Part of a small language model's weights.
Size: vocabulary 6028, 13.8M parameters.
Architecture: learned positions, tied embeddings.
Each number is 500 + 50 x the weight over the matrix's rms, rounded and kept within 0 to 999. Layers, rows and columns count from 0. Numbers have three digits each.

# o: layer 3 attention output (transposed), 256x320, rms 0.36, rows 82-127, columns 160-239
# v: layer 3 attention value, 256x320, rms 0.126, rows 83-127, columns 160-239
# q: layer 3 attention query, 256x320, rms 0.117, rows 96-131, columns 160-239
# k: layer 3 attention key, 256x320, rms 0.108, rows 96-131, columns 160-239
o82:504473456525492534533583503494516543536496577486535495474541482488542597438491547383478517505515542547487555480548584529527540479519382552463414467582610525549459514521568438477544478415602427456530489518560479549570501490495473550524457441
v83:494474493558512479442447425451573597503455519575414468455506466500517466545498555427482507450508582467471449491380543485564573386494522543462477438467565484605463441445502452516589569512568518499504511421522542467550430449569506424590500554
o83:568555458529458518491402537509461564476502479428491520499511505555485456519563476538523514467438484529462579499591438576493524549493366482491451474532428543499623444517571543442494529570365519396506507514504529567575522460470471509455482418
v84:560490477573593444470439515572481533411477449510587492559571585542536467537538483523535541464474490490510420586459445458475562419481470549438509530527471374484510467531539452535567520567461450446573487493498510477516456367473411512502533518
o84:482492498591421455548453524479569463532549485537552678504467441466486428482629520514514545470479524511513491484481501475488557503520483394577446424495514563536536457518433556415393587404550532516482493476395486551443494505617604514499477477
v85:455455501435572511502489587483519541522484512547521466428408567675452430571527505519492483535465471469526611420475452472523508457465470395419491529499576605478408502501557447475455564451405445449387422450529513537511521520586508505410512425
o85:504500513488456451482660569512413426520524502432482578492516462442503434469461386537487507558494427542451484503476547495470504505567622506537474512527458438491595480577523558465486572567520615607581564537508528486459538435462457447566540415
v86:513558520375473421479492454547530479523468549529477572480473404465491443482525475378551500538405515515501495387428540506495565510481536514532477546554469550491479513522549515483429435517493522449459441550439498523515479535522429478511468481
o86:528459492482501495543563499480505551476425510604459512556479574498390499535494482619469502485544506446426414502482411535426425493580449442476515502441578552416537556559501471540550518464596521420535637439499548466502475417604479595535566518
v87:538386582461528433538527484504565513514472448490456522458562518415434526590520572485490492481518449548475460521532500533536552446560521527469417531574574500511468515452453481476556422504487529481617582556437432575528551439459470509464563501
o87:547553425485556472440487573582499325551480531404382419512493516554491471421516597519497458527517421529487572522518479459467459435518520515555522462444521481464478517490530503535645542597553496392518529505543562351450563515515511482590403519
v88:482481445590462426553484431441577540463503438450442554495445422593416539416490505443508553518473483612558502565501543516523553438658434404495451455514414411534535436535490507575520461475490546537562454507452506480581470445500428505540631537
o88:480530471444521545564423556578419523467453560536487471434510574491459449535543506570493499425552465456405549459555422595432497527456493568534495562446532511459577523564388509547562502505457562566550519545484541557411500545449522480536492483
v89:582563483523406498565486544436492449607498559485486519468553473464522516433408419534382447451425525512505545468488506454528591590488509469537517564456510624463520435470514489401419481408501544512537478563520532497554558514437405490521421537
o89:499520523501589481479511422505512517578523482530444545589489459437460468519562447361566474479439545552553431449553457535431488470529440491538475444480472441570496512454440565544475528548532523675436487513467474472539544464598561608530600511
v90:511563516481511505501449566520540509545531538506458471523535537512523542501390592528510476576485559560457458498565539554468562410516522493468612442523431490507531448522529544551546422563543527487498511519519469526600497463413454520539498664
o90:429549404586514510376516609451535519487617475485534485493497556478499446476415489487468489359507451550469448477486528512543495589434577550461420520495511456473603542370459526465489528438497488454468552507439542518474547435448559485439537525
v91:624424436522506570585459535656531489433502539432537544435557453528577425468647531495488625448514578503605495572487506500424400492493526435487594500551488414524502510411573468477487524559481570434552453474517523432477456512412474572444500492
o91:459507511619495507603429514436527444464510546429467342369487500540428506477458495481480518544474484563498513490461473552520464476552529509545498360471512627460463444554415503491471490505537408539564553584478503556549541426569482490473523471
v92:504490461522520488471542413543423534508454439469484525521510486527549486562460521440555503571450569513527571461535491494610496586485426442454494416508492451475568492453525486531513551424551526474476372493581441543392554486499538411479458420
o92:485523526454516464523414491440480500383526597474499445574536418569454504586524459474450574475562439419421448558549552438535524476529433491419564452464559433475514594554460479585484527559359447424586594434480517440534508479583483516520441612
v93:483594518455537478592461530455512502435431462441583487528551418517517562463541469461453555531557545499477501448517547589516483502456517516514438438549425450509504460476503547624381477601543483513530545536466478502479477495558551487509451568
o93:548428627496493539400439458615448598508499534489415572518438582470481424511541511551539531492471517482488530552459505475523543492502515399457556474468480462491489573441492438568478508431534525465502498537492497480549434495461438500473593376
v94:513541479501519480369500538484466438463516523555455432538612386462464460443522530516623461458468512460482448589523525475484506408529441510583462429472421531471499435577471618461503532518506469551505593493455565486462573508438488477516566550
o94:467469548515465544491534473506604567515474546527543515462447540462408567423444464509427551515482530405420577452533515405521451478466535450453520483514592511465489458598522454491521473558552527534448514488398430580479476512472466569525520469
v95:470523498558503521479481520564630592551421549482406427446579423504550403522462412535454411509547466350509500484518410495544631512528522422449507523492563488460531557555565512520520505572469475411515482479513471506614460505525484452547471492
o95:606534603504466427546402546488483482413519470530547493420561551524481548533635542542514576563530602495451516490488465427459364475578503499532610476546554503507473373583527499404379493571504531552463535456428511550431502448432479503503403453
q96:561450489528605535552555497562517479392450530400414576568489531485573411569564490468439532481493410437434513483441490599492524477517530551543431507509591393549440503465617537546467536546460514418506543473513449550509518456481447480475524451
k96:573512545567530492383462540527426529485609535520425450443488510565576315456551513472533444519544509494507494420416458526515459481492571577435545451458527566500549544496573580588409481387495496425506576506587531590482477483510417521495489441
q97:464510487402461544535492608415520515474494429595559552558467440469472521546535519586478482593559560544515443394472509523546527511468473555483543571469509447499533488498415536507567392491567466523521530589524466601481339398519518510475540385
k97:481496516459492462562495466558523469546482422576576501515463425448477611539543489579479546525469576465460492399481436438487521502480515507532540545495554434536524506500387519582519478547493409402555498564578505521518435471511580458470374448
q98:554475515407522559505443534490496504480584447505501455520498450466475532482542508581557445447560521529448531468462431481445493499572518457389509491553539515553559400491571496528552477465400537458472541498496538493557486547512550530512475518
k98:509496574476562531442506424438477425517551495541488495511458543505421551447515476559452436555560527489488563548473465509541417455522554475514518484479488541511563451547454484492484553551472499381491468455454575444476479570541449501466446505
q99:580372556507460515644463434409564437491454519510491540484522551451530467600533471479412419542531574604577543496567516461472567477481546552521490538438542492623495487525566404517478489385457527453512477481521463525588551479512480556493525454
k99:547498472534488469558605634477473594452527536516512557545400551501478514408498416463562486591468592379473475487531523530540550459566490500469526476454455496559570423444506432593499504477441511559512517486582512511455528505507467586480574433
q100:544591491519536418555469556489469458539529387457478465534504463497518472549522539537501466470526475486522513431595510498499452521578484512505500634536483461597536503510438533441494452518408536413615542509482530504570483486536559495488504475
k100:481463382486494484538517478521457520535451465493471465577486420490474571534493501550436503451460426467536464463545528433504545540506525412546558532519428569565527490504400552465504537493464457546499549564518446464488483532563498472497518502
q101:581480557545526570465450375484445456541503467484628555479583514526489450477494481481483415433458567548469507480515471460474468494531447455497563491524562496393499471500482470545508496534419438454474463484509479537526495510488542464438523562
k101:494480524527438564439427398503491580448576404486547499495485546521616408415528523477521488465442550596454572443475516398545518479541466482579526492428521421507558530503497491564483443453505464459475500536509519527475482560450446499514506472
q102:458480475534456497530472455511396429496447463512596537473532457600505528505502545483506528421444592577374471483603534387548482529514441535461544448487501538505468447478470452443466631411513429460437514514526494462514491501464590503533524502
k102:411581477566443456549500534538460499523413457513550497440536480528528494547489426521519551442461554467517520467459571546579547497577522479475513466510451524472475473549560542511513548557518388408545520505523506543437423520492602562450496371
q103:571561562499528477448503458400325464560512583532526505425470446483377519473543610496470443480513533600556492473617509452511528469480490532535559492426466514449492522480432454430487504557523458425464487417561530602523470465555538540505389536
k103:421659440508509455496535606369438540515481440475558449469473455460454459554501511502538506468568399521497538490526469506521568492580550432490480562505528583587447460410445510555419537550507450428484487516439531499464508537514530474511524454
q104:441469475504597461540506518534570510504499561502532507477560443449439571529529518463511477496574483483458480561519561530558466524490467494543503498524516466518475514546458489620551657490544543453469454496475420550526511555515437587525531491
k104:521467490457476460463471491469478494540515493446523496424584533559514503448509536479525504467486468445502440559387587583533503560551503581483537532461567455453487478517524517506550541576511570534482519440464502466527486502515504573531476645
q105:445521446580527485438559463489417500485553361486535483614457472613528393443432435543554576623453589525494445465525590608455441574579559464534516489493471435465440511443519557433525567478567435516494497460499512503453443507522485482476510545
k105:457473505485463462422490483448475526495407473577515413473437421589522449563531456497534564526444514422523425641385553552437480544508470504508564484565472508334464599558433524341504509501469451529365535435469534523447547468530590520505531500
q106:571472447506518449511539540453497596468514417498522529459480536510469426526580609504582461456586503451441537505432545536537506427499473488435528508505497565462439442503512480473486455487515491431554530473530547507511512517490518511518493501
k106:425492413504523482500551511423464498567452507476475473516451457572516466423564563553510549482525504472379516409389551535491597467515464459502558492560434555487497489522444555475507528559410509554473489465487471524521498498548598501460511465
q107:580467475449642574493464551487422478552396561442437565385449532485487603504467504413507588447495477534474560453553483449605561509563487499502464462503549549523477472484504515424514559518525445463485513403470484512421479391425515536575409383
k107:522501435536577480551556466417486440579474605428416499398414449519469501561434460537470498466536496569501488602493559513553517465576539511580455571434530537467446428491624526483572473489455478487613585496514468531521509497523576486583513448
q108:472515508551485561478433553471549536459556458450522468490445568556535469475526512521576574521487527533420529527608460474592455464410525549451518458477509531459510561471566498522498492549485413511462492489439490485489445527583488520522490511
k108:443406443466500550541468529447483522401568516497596438560523563528495434555524541517498507583435514526537491513501538524469502412420506517451541528478512526491521504411497503420501518478494386524560520504464518512511441481528471514479512493
q109:583419527425607431455542506526411535493468554473528547453545487525457497461446403469508474520475481457610512510503565441489535554457549534520521513494469465524441435530446464509494408606499453624566590571521486609491424440474399561479473556
k109:524441535538541482498474485493497506574429568421418440413514537586471470437463469445587444439414471527523497472522472537461529490456473521501458459571547414464448507501461383459456489491499592487519598513486545505499547440474392503512472577
q110:472510457608468554513500560605475504386445571356452490531403511525520519501550538477508411549538459540461456477475521534510492447571479399472499447484493556494539537513497514550464579563430514497476505572581477431559554604489434497527550545
k110:486521546520463540474532441582493379484511512472494506520456444503554545488546526487487422613596467489551491374462511533488513576495555527498457429450572591436451509552441529462446561480456498506465455444488454504487496552457477529474500595
q111:535487592452503529483461537523441464475500489473497508474578435587479566459577513526539488569431508475446550572552443460531496476472481404610555429491461434448573559459557517516606583507433413519513430515496550535433385462462554552447484536
k111:540495532460394552486502466522452537416553527516561458450561554512626500519543446469483495495519437506530476503445376511450486490556569428453528423506549525528563529498526456493584508519496533412486547397427515458460432533536560502435499510
q112:402472490453519604551575471519584575512438538516481475545534468578524570437459422512592544420472558514565518559466454478397512467380446556457544500493536474554561486459479441460509496489472499469575461537539506504582426506523443497469487484
k112:472475495465482564455597527434432515486495506407464525460496544554566518524519440513524523426506651515611570547484561568543557461489473481459509521529480493493507488505545460448468436442535487444656476540525465541515445541501487568498472537
q113:432497471552507535496465443561563490519496461603605536486502470518489483538552465531504414555442431520520545525455514485464483467442441578555522443493434505443528456448556480559494506436540490480555399547581496483539471444558515418482469382
k113:546518524504440500520368442548452449430602498589557534560510552563509473487489524394490502513461619496465485463477450516532500485506465553500503504466516463464570448547434468537533483445506474464604473442517466550501563489469504505520486454
q114:507642501536444551516496514470486477522413485610582507476567473500498610521500518439467435502484400524556478516501524507482538612563433604495472436436506476438444504487393502473481472494544463475471431564526476456552562499436440535578406563
k114:469621516485483445569468517504444429669504491499484545570547541519521445520519456449524509441498523509421462502536473441454456534562471501534486499465465470544412424475504530639427493575502459478560430536555527501480525601522479540502549556
q115:566512588509539512492456451555561476503553514543544424525499511500459494598512364567409516542463450460444528486503400436491497410419486533543481493498507476494514455464528551542535516553441478540530453504494578537582562510494477599460509537
k115:506621511547517541452460504296465536595486431413502457530474518516564583437511463576480506573538521443475556458535523388498504535457569482510481579542493544476534516475459535502558445502475419544531522479380561439527511537435412489467534490
q116:507465471523561457484512447566580554511464476525536502538440434545493521545642440474590566599538393531372478516451481460494518568393415516496474552464472438505561403525489531521555583539501513451508455546421478394489500460450486481407540471
k116:489469537462468478530483423540476453534513477504533416448485495609517468405549512476503512526484486566480468480474412530498440527285469542471487587456486544526437522563493550574528490521543470508496529494486524521549474538445492511478506445
q117:502512450517506474489469435402554642431575468509480430506503477496491438462513574520479485532477585585560540484492460449479492471394534516530536442471491449526456474501476524541485510408544479474486447475552602444549526498451530487580570488
k117:505485455520456484481508526524503522487484473511560491499523583553464405503460459457451555605486577495471512485562563498473499525462454409448498465444476421457472492523459542595466492461537499468447453542563565475514475453461445485467508471
q118:552504475469644486489474606398487575525575520501547501480480445491425522537516488510569488570529568539445451513417452646593500457561441544521514524550539495445559401515498524428511468540511411330526472546481592524480454532471499490580479558
k118:455575490414474490564484531520498412547471473529446492552495489496507591530523517520480569508443469411422474557437515541433501477539563499515559422544556576564457457532494553402508565562443456511524476513427489563558415513477531498570512549
q119:532549515485553451550465474610651533442502596424545495438466508454525498541501493529438545424528505459568557476548468530473414550423415526496449617443538478570461473587524481546508465521467498431439425544447570404481503505534515480448516594
k119:477465474491557485571465474543517470544530562452434494485483553548465526448546472365477536527536503543529443477485537486533434491461481515546533563454428534592474526538476576496434536533460525486343499460513497439517478453489479519474452538
q120:487446458400589440469490498545550558483449476468483465452516533453443515503416485499604505430540511435533562483426586518504545458483614562524591522560452590519486361541453525562559522552491427486576464500561426536456521461533460460529502392
k120:513428495420465528502527532558350447502419528452457541502571535421467528535523491498539504450474618556518473476486539547491531413541591537467502497444518497516545516546469475502501427410505425587550535464564407521495487461525544518402482525
q121:435460482525467403386475550559474471465471452529420515584538557403448423543452466430472440490580562583493522499500562571477430494503532529489498520438449429497478467465533461591458501422454512453532518477572530548486484517532445516529679642
k121:404577673523466497392575616515492544457557512586355440422552550479495427563432428435536512498558583509514599504581525541532423428594501585448502502460517401538530525469483482501517506460626578488482492434468551571529440477448536519561524531
q122:466553462584523569506518444539437462560459532543589566539509438445482447468479480421488502461570495430448473546523565459555474527535462519475537408464503401459483532475444530521475520496487524488535547515492435512481476483459456484495560494
k122:463482600454419511495448534582410513511530489576539459540489452527490460473499608511435510473507467447493448491449421491511525522495532495554547500446512486487501476530449578466463540518551486502526599450480519478525541458456524484546494503
q123:436486568553539480508487550503521432534501515513478515535506460542548564447458560452464535521512431536511516548507510489505486515572575370533585462538519591427432555415526483503556547639592583579512497477520466467574534505524530563560491455
k123:476503557435482550515516558428510470575457617484505550507642504532461471531501433516425517501501507458522532543487583526493563508562452518491465454467529471517428443464627523473544515513612524505505487505511594474542488584471538454554458548
q124:522463442454528486540491450585477432550498502520575523506522493479519484503503508524475518561595437470552457504552411520441498530586479483540535525436504487548473472437444514579513414519478506485485446585470491429557464474488417530502530423
k124:494486650512515545549482525479536452596593458566416507488426495444534505477480551500493515494543578398522515405547423477578511549477451556565487565513559451568423566515399431582485465403522491469523645526564479476545501553505469528543499444
q125:556504520408468516471476549495525604527522440577499530483538452446535508441527481478517502580574477475491517532565567531507488535514416471427457495550454551478533466482532478515486470513512434515503485476528567550490483567531543483485475567
k125:488542604488529557466503532605489453476481477548524492510510562447564487451522478468405494526476506555493530535559516496521506503446424498429434499469442460505483506424509493554561441581499525481457459459438547556552466536518502470454403547
q126:554574537423413505507530546491506480540483526492393400537531538437518574597575546526476412483522536525491518522497496482397571483598457432459517496550554517592484514513566412517562502496509511438523494532572553481482449488475435541510510493
k126:563495580485522487526439493533609476548508568488440481460499514536479543481475468536510415434441425478483599459498559502502474468545483491468454461546473525480483447534500441536503519530557482369531463489486529443500452554473411554452504516
q127:506487502603435517482514459522447427451522439474442472436505499491596434440494458435471484384463404475502474505455496512529519552536467573456557542528396481498527361388504479479487608583512575596522534502589504492514554496448495474482474562
k127:482527495485629564443516502467414482474478579482490515549533605621508409489489513474482462545494433410509577532412563510451527448472479489519569582515540588391564479537499653425522535572494537554503485536519493556535541471476410468456481550
v96:484520484464485462579568496583603446576407491501532535538527528449554446468511545447542361484507502582506489532475435527473503541550501485522539493536483454573508565545416517485559464446601496500529452471536537496543445525474453529479442429
o96:493451473499498483436459538486524512491564504485440458451516505550465503472484537567460551553492514461497548478566553477525492464438507486502466496508499499426497534428525447476464531511432543532483506547454423488510502519499529499534510500
v97:453508512459518462546523578458597532600525480545618436446508547568536502501524594448517513501534509566486544496456502535523535472513558516530457425451516381554522611550475470495476542490427589496441471519484532523441470493473532436456453542
o97:574481459448482557486491510543459534457469496498444555575512436455497491546450384584499485486466493450508450519514484524452520526530457477514507570521499549512492444462528503543476500519547498430518509500518518482542539481500506544565521490
v98:487417464571520460482498487541591519467470503600524501532530561418452444473548535493573478498454546470485490564618485415398592525508445503457523388496505513457446569515486457434557549496546500506567498443414383531506490535527520559502469604
o98:527552519445546537507514476510514445498483545365451539448467473536498548489508492505392509458481464493536524476448499514524395506467589484531452512505508471559513473460483567530459460529505526506411475537552555515419553496469521441496505450
v99:402511521457389471544488490495374556502531507487537485443553519499530473505465517501487464490663521514599561436578543478395461543469449522440550492534437502448488424464519543552471498524450534511446459476401481535607405508504448437530522447
o99:554473541537570560504541505504520438406454419501494412561461487535508524476474475520537531449419503464497503528429532494576476478511586502566536508473544486524487537539450546450485503514557474506551480534507507469460568520482514492449475570
v100:529593461502536456499468517540567532527562495462596493585488485532369511491451470525508527440421485599426610534526560495512537455501457448497442516607422462492482483523501449488424546562475545568428501502470514521469551470464506542534573483
o100:463414503496521539528581496466488471444437517481466503430597530511600500536520526481498470578535478446532448464449497545482502559492440531469548518496523531544487453540568525512582396486519467458559513491552512519494432484492542428498418509
v101:458555511491549460609496523456512486492469507515554488445401536579470488515495537486522479506462468487469504542497569501555525501526434543492396510471489496479469473457520411570501482453485511468468496508601478572491551514482520477512509565
o101:486484549515476531363518457538491536544540455498450518473537500437515492456473499488489530500528548483504495484526463462459532505529551409477559539531520566584535499621463532488516525498545524504525462511415528402506474486520513494419525468
v102:526442399517457512620486481513557592507464502539571466512541553495500539556540508547512539439475480532564549462500447594411449532578502465484414477543518474577512468416523570544504513556563489483576515547578509466448526542459560503563522562
o102:490539529509524481396506528504529411539534479498489484459440471519575518441545489487505480509477444499470507550466469483518525514419467509528504546461472519465522577519526507454517490445454537535455496521437511478605490500552455474442532435
v103:533495479435519574561516591460543518463437434461514535533468609482620512620600476473499460532548495484530499545479538513579414583510510553556527432478441523498570534434505526464470469461460463499499438502529479509505621513497551533414497515
o103:458498516574474403459509470527520475531502583490536461492476438532399508461448537522510546533465454468437519468512477525439549466548473434448477534475578479497477467551471521510535469525567547488494559497425515507527466576517456509621529456
v104:446473445496517390501499541531568458539535456562531454515458417514614515538488468492437548455537446541557483507478510511447562448423518495492520473560521457455496486419535456492476547545463461509482492523432517404449499458457492542497494602
o104:574530609542442523533490451429475494478508498533442579485548505515505449492529490522511464481534526466467477489426440471494390559524490493435470493509516529543489543593502534464478493505532517422554495513479517552532425575534495476490440442
v105:443481542514487510415434540457453610507501416518494576518554503518498491499491434533549487523540487500445460433472537470482460454465477464481563518573544545525546518426544465509475494472556458501475560526472503504541511551527449462490470542
o105:494534524465538455551524460493537433518512616514476429490486527521462491511554604509470500507504559462506494557533473499529540508590516526527488435426519445440468480575443499429523553555399557510505499446514496489459484483520499540516491526
v106:424509483551494476510579463522549519564454490493530444446492478394548494543454448507389540495368486541496510545471445471512460516483482540486494517480454561496522512493482575464535538413518506524534539488531516512423474559532530566500560407
o106:516515501523540498530433520480554446486501500492510599530466496530447513427533525552532502507529495449466445456501536550540561498483434549477496492497547483517476471479501471523481522538511550502461452527467403517513534511537449476558461526
v107:440498475522461445538523538506519557529368445475516497482509392484479468487544458500478544499518471520551540521492521508477395651543464554490458509520467566374497436486511443387559420522416533513517534421495449414413518565525459542463639449
o107:579546533445464509532535453473477461530567607495486562487546570494457530555441482519488534503503470516460522505460453453456544430526481417430473496515520450582483500576500557572443498530596491484499442605480528531538474429528489461517464555
v108:494524513542467471478498480529597498432433540491468512453500591494557511475408452588534474437542589527522499452509494490391460501515456490538533527496471543573587513465456500428466508503537544498441515585553478519439392502524442456492448416
o108:504494513473508543477499481520478494551532481513534540469487429511505496480560503451500500529495438517522537524446456521607536533473549512459455510474522446455466488565553514490477473524434494382578447465442537467563574492458548522514500530
v109:409575489489517495556490542427613595498501510510521505500449427607521471533471524430496539512525506478497553487495537457447437481527488519435555498406469471548588515546602492520514518528421438526499428479535528422500468506549535491541521447
o109:557489438503511527482514429489448474494561517502473451442546504468504546455503509566484513424474544517479492475504541561567553477463513514509503521587488507509460503525414521480477455520540561463487518528470532509476481552417511432413456527
v110:544421541425526498432448582527503423426530520480496477481531353493430458486481509485420539479522453466505505438530454539455484427510491607448397467486548559549541563517514469479488473519552471527455555525558563484492541472482510452527419544
o110:511522452540472479583536460461440559581468485522559504525498605522489507589494520511581473527415525538522500530495536444506477556578437456522620553545438496496530440449452547485500563460452640588535499447433468484497450477504450546494540503
v111:543544522484500567509401520473519562405551539438513527552497512507552464560577400454604508500474491479505436599434556483524559514458492417447531439388500510525580476409502492502565466447469544454571494469478595509597489510483517515492522505
o111:514466468519468460556531547478455471551466495539530466544476511461475519515498534470436468526419493511442509431513429487526414512555550550577432545580486497479523440583514514492470555497543470596478461482547463460410553478495442532508476535
v112:392568500465517376504537527476577569543533564517494533473493565423539491467395485473445478474518416525482456514482500413473499463484500583466523468511494523537459546472481480476448428487517519468515509572494517566472505518483520533500434491
o112:531430527567462573491443486486438445444500458498514481460525496545462550516575499511505581618530553465490540491555491555527482512502537473518454569501462449421529453515533499503515550552479473470472472484511448492538488442499502428479572494
v113:598527494450501562507561406546408454609555549547534461516489495486522493473526494441502512506489449533527492509397536544512526503450494326520491440548473498501455480532531530520530430443605497459477478459536510529475488574516488483451551483
o113:470471479450522463468511559481552506438481446378496526458499570485509509567477452545574522520529552488526568412549531474458504537528488621423507551471544483477568465506469491563496497578410503497498507479498550494525423396561484522545466500
v114:537469514606533461522482618504525515534525565473532434498524487514510562571449557600507604479479487536581531473508495476610417486453540493552560534503435528468486490470455436474384456458389533568552504593491561515517577404429499537563491486
o114:478518484462474500493555485519495494481526476513444592518442498557512475466484464498513417546558454464474469504469483500440614544511441509476419527539523482550541484571575536479521563524565510455505463420504444470492501571543485477458526483
v115:598413505563421513483536538515488510505470451474513480528412515507499569552497579404472501351443408476496472435456541520528628509498524414571483533493530601480494572451533449455545506452461546504429558475537526500496528518498532560593413488
o115:472520478544538442461468513425432481496508492505469523435466527519470500524519453559528473563554561550450548561549467469493437495477520491476497506446472435448530475547482493487519499507579485567580478461452497491470479494510470465462596513
v116:488507487505535500532514518594458531550465455544482462575517463472518469587469475552467549587493430471513454420536521625441505489458508528540487519552465486534441481453504508442421531413466456500490542491553523506514465493439546550442500511
o116:535546480503440516465413474463543410544486492429462549480446527541481541428544562464517440404551515534505583518443488417557521508556506458492469456492507577526548480521544466560601462561561514461517485479467508524493486478517519461573512500
v117:504524499603515424541466513526537513515491483481495480448452553493509455580479499542515407531491497538490501488496424457451497387480456553496564427465430525519503452469543544508426523481522452458488496514478420491626494531542533556509521537
o117:492487462450450570450495487464544520554469512482510479530523478507496493445523534475538531450507524459501551503546580492563510603489642468473483493511577482521461552531472475489589466496473471491454458507490512553444453518400488476534475494
v118:526428442463521497465487501446555556503470513492441528531601489545407470493559542556411416510487516532554468557561511575521496439458513512525508428501558539528557416516527479529536494470539540489567597480470536438479536469490520472466408518
o118:490504507502468522541520504552472472506537490471552454485454512503575518484490526465527523521525494484489521420435479408516483519520500485499512543519422514492475526500449456509508448474481484547481521535517486523554508541510424539527580522
v119:492528502476502538473546533553531551461485516545530501438546469393503545479489536567479503417511531514532446481422491463527500502532473565488458433480455522527528549496437410508548504498544441493482534535509501444535569580498413449504508563
o119:551397479416526500523432527484454386516510493471514461557548568536473481468518493514476520551511513451481540454535562579492466458481569480548533534442500510431450414486517521584498474498482518583531569486544452555487508483502532500455457488
v120:525484511510622484502466571485458504461633434486540489469484611511498508542439564522482470599535501512542536436525415466530547569509526567543526515525470533526454520475549535432491517446493436467475512480434476504459484558489557507514449436
o120:463489459489438518490505430518556461594450603511504551492504473550513497439561512487486479435451470445500509523463470548537493480471444505415456455553537488468541507516480527526472512489453520469542502566499464482534540575569459484493529488
v121:500534490601395463580475523581515480488526497494452477547550473437504522402593455557522533409488508500458439467479507525482502563525473431429533541491527497521472549500506507497483491495461519575527429466482419507525590467522547465580509450
o121:497489516450545483399536466460499541503509502454539567526485535535465509560505534473544528588551484509474516528489557529557478491464476547563502485484462480449538445461459530475541483516561469454477588477525529463472466515505464512410524510
v122:543458526557487486560595510476585507457504378483391534565575451523551479489554498546574550456489475522602583520493469452455513499472466580488597494521585459521487515460469445497459586500563500463443594552463565439474562474535548567466530506
o122:494555574488520527438405543446462491521564598483569509537431472518489522561503521427492448494508544510405456468529519519534508536565515448427501486496486480466496469553507449491565487518434497385550452444547478518495468503459505516512511549
v123:508543515486534460510444470440426457460480570498483469489482534552520463518518467429445506403499599432563515475462467555562553519532462538459522486536520554560443525469485488458483456585495435503415546527442436463492445519507520480496513377
o123:472453477532498553526555498500600534588567417504512478462523481558543482512449503563500528580500555546482518499516454450428507426475487495554500477438469437463515491504518523518532516412475604466512453505550584488535473482467452536505459571
v124:506472511452552489476526521496434526524519475479544500522528403488473603430403442598556496528533514543544498561454422557532487478544504467502482470507428438361525545506499565522527465550525541494550454564481509535487505503510500459507559519
o124:531524578487454563503444430523578454485527501463424511523481601495499399519568557420469565508513511453483503489471524485487496498510510496484482472459542514597536482539574490490389528550435481418472548469514487463544546465419492564488507486
v125:547432462535467529559503474614560516486439407549498554528541542562459526519502507429583551499455473497481519583517495456468489515484484478478487508536416451523571496524404491496440548568460476462529530489558525491518508515531490493539502464
o125:445572486505595469478517510495407513488499544466506492508466511438518471495489484582404492499539515526516550456456542537492496498502474479501502533450508488499472496531547521508556476419520524576513441482478513452543476464419495457479542531
v126:512614560437392490541485508549560458512438512393447454421508443527493509606524507529532541497480534486460451419453515516485515398502481519504499407514568494417516474508528431515507490408474479535476443417468526495428518561536524501527506529
o126:471419442523513501464515450523463547550550467559510533554466556522468503403483471478476523511494489518540585572475522465444443581458558460478471526540401477566463575463397506579509464591495522431502508529501408517575450410473495483464556481
v127:524528541500569435335537471532459487457506488503504456511558441493558446503519487556524461481429462406533444472418490443471458525485493480535418535566490436435515526445490443530491453530498483477429541483542485482540530543494549532452522546
o127:555522527476488533537471448502548490516503497470430521487445564508443552524500514465490465504577512564456510487590546572538562447419507548449577467475557555558484509562507570479480560499546532493526434510475481518418556504495505463581437488
q128:480577548495494526536506545461495405551465517569479499553540475474548530505524505463504473475454437519450533510534400479408432503631537524513435430433537545532470463526479469556495569514458477566520491445435491485511466486502560564532516578
k128:563559433472521494496534576532420584457455464440531498501479518497592576386513590521499546473524493566410418519451544486592531454558480550466573586498534536455451548529472499509488618509511533528611535507518523497398491532554522377545435542
q129:505480575446470496522519550539484486524479608545548454528479584574484465583467558476507550508524442412503483501469562465517539545505580479480505522520434520468511444579413617440537396523470481559471464513491555428541451535474512544478528539
k129:528413552511528587441594458436505558482495492521370521555496478520504460554490524492510587546544464496480424467419492459438518470539538485493397513463398465448532540517495486567398547520547539515511519492487500529523556525464491452555608480
q130:505444484452484497541544476450515402354502475513485537541517572488520451566522470607470538566502452510602443506482535530465425492440526507512456547511545474567466546515468627511477553541515525528593639562491545594542506560490484529481440427
k130:527603558494485545501464455486516470510496469511532484535515570498492566538532496495430503464424434477398525545440538478464562498588445402430490523424463481523506424465506455456542436462528422433494498509581475499531466551477505574474521496
q131:441502443483469464369559463529448502483573494444513560546441556470472512536528507458573555454525436505513449520527492555438573606593597533494482498558514499491499559456482536472497557497487602548399523453477487485537541532422490482475514465
k131:430542566499468487536555508469472459443486461591408476429538492456523486411549444551544534541464436558438518555451493498527557479507337492509496507500477500456455525344540502437502467485443489532542474498556571593481508467459557492461384429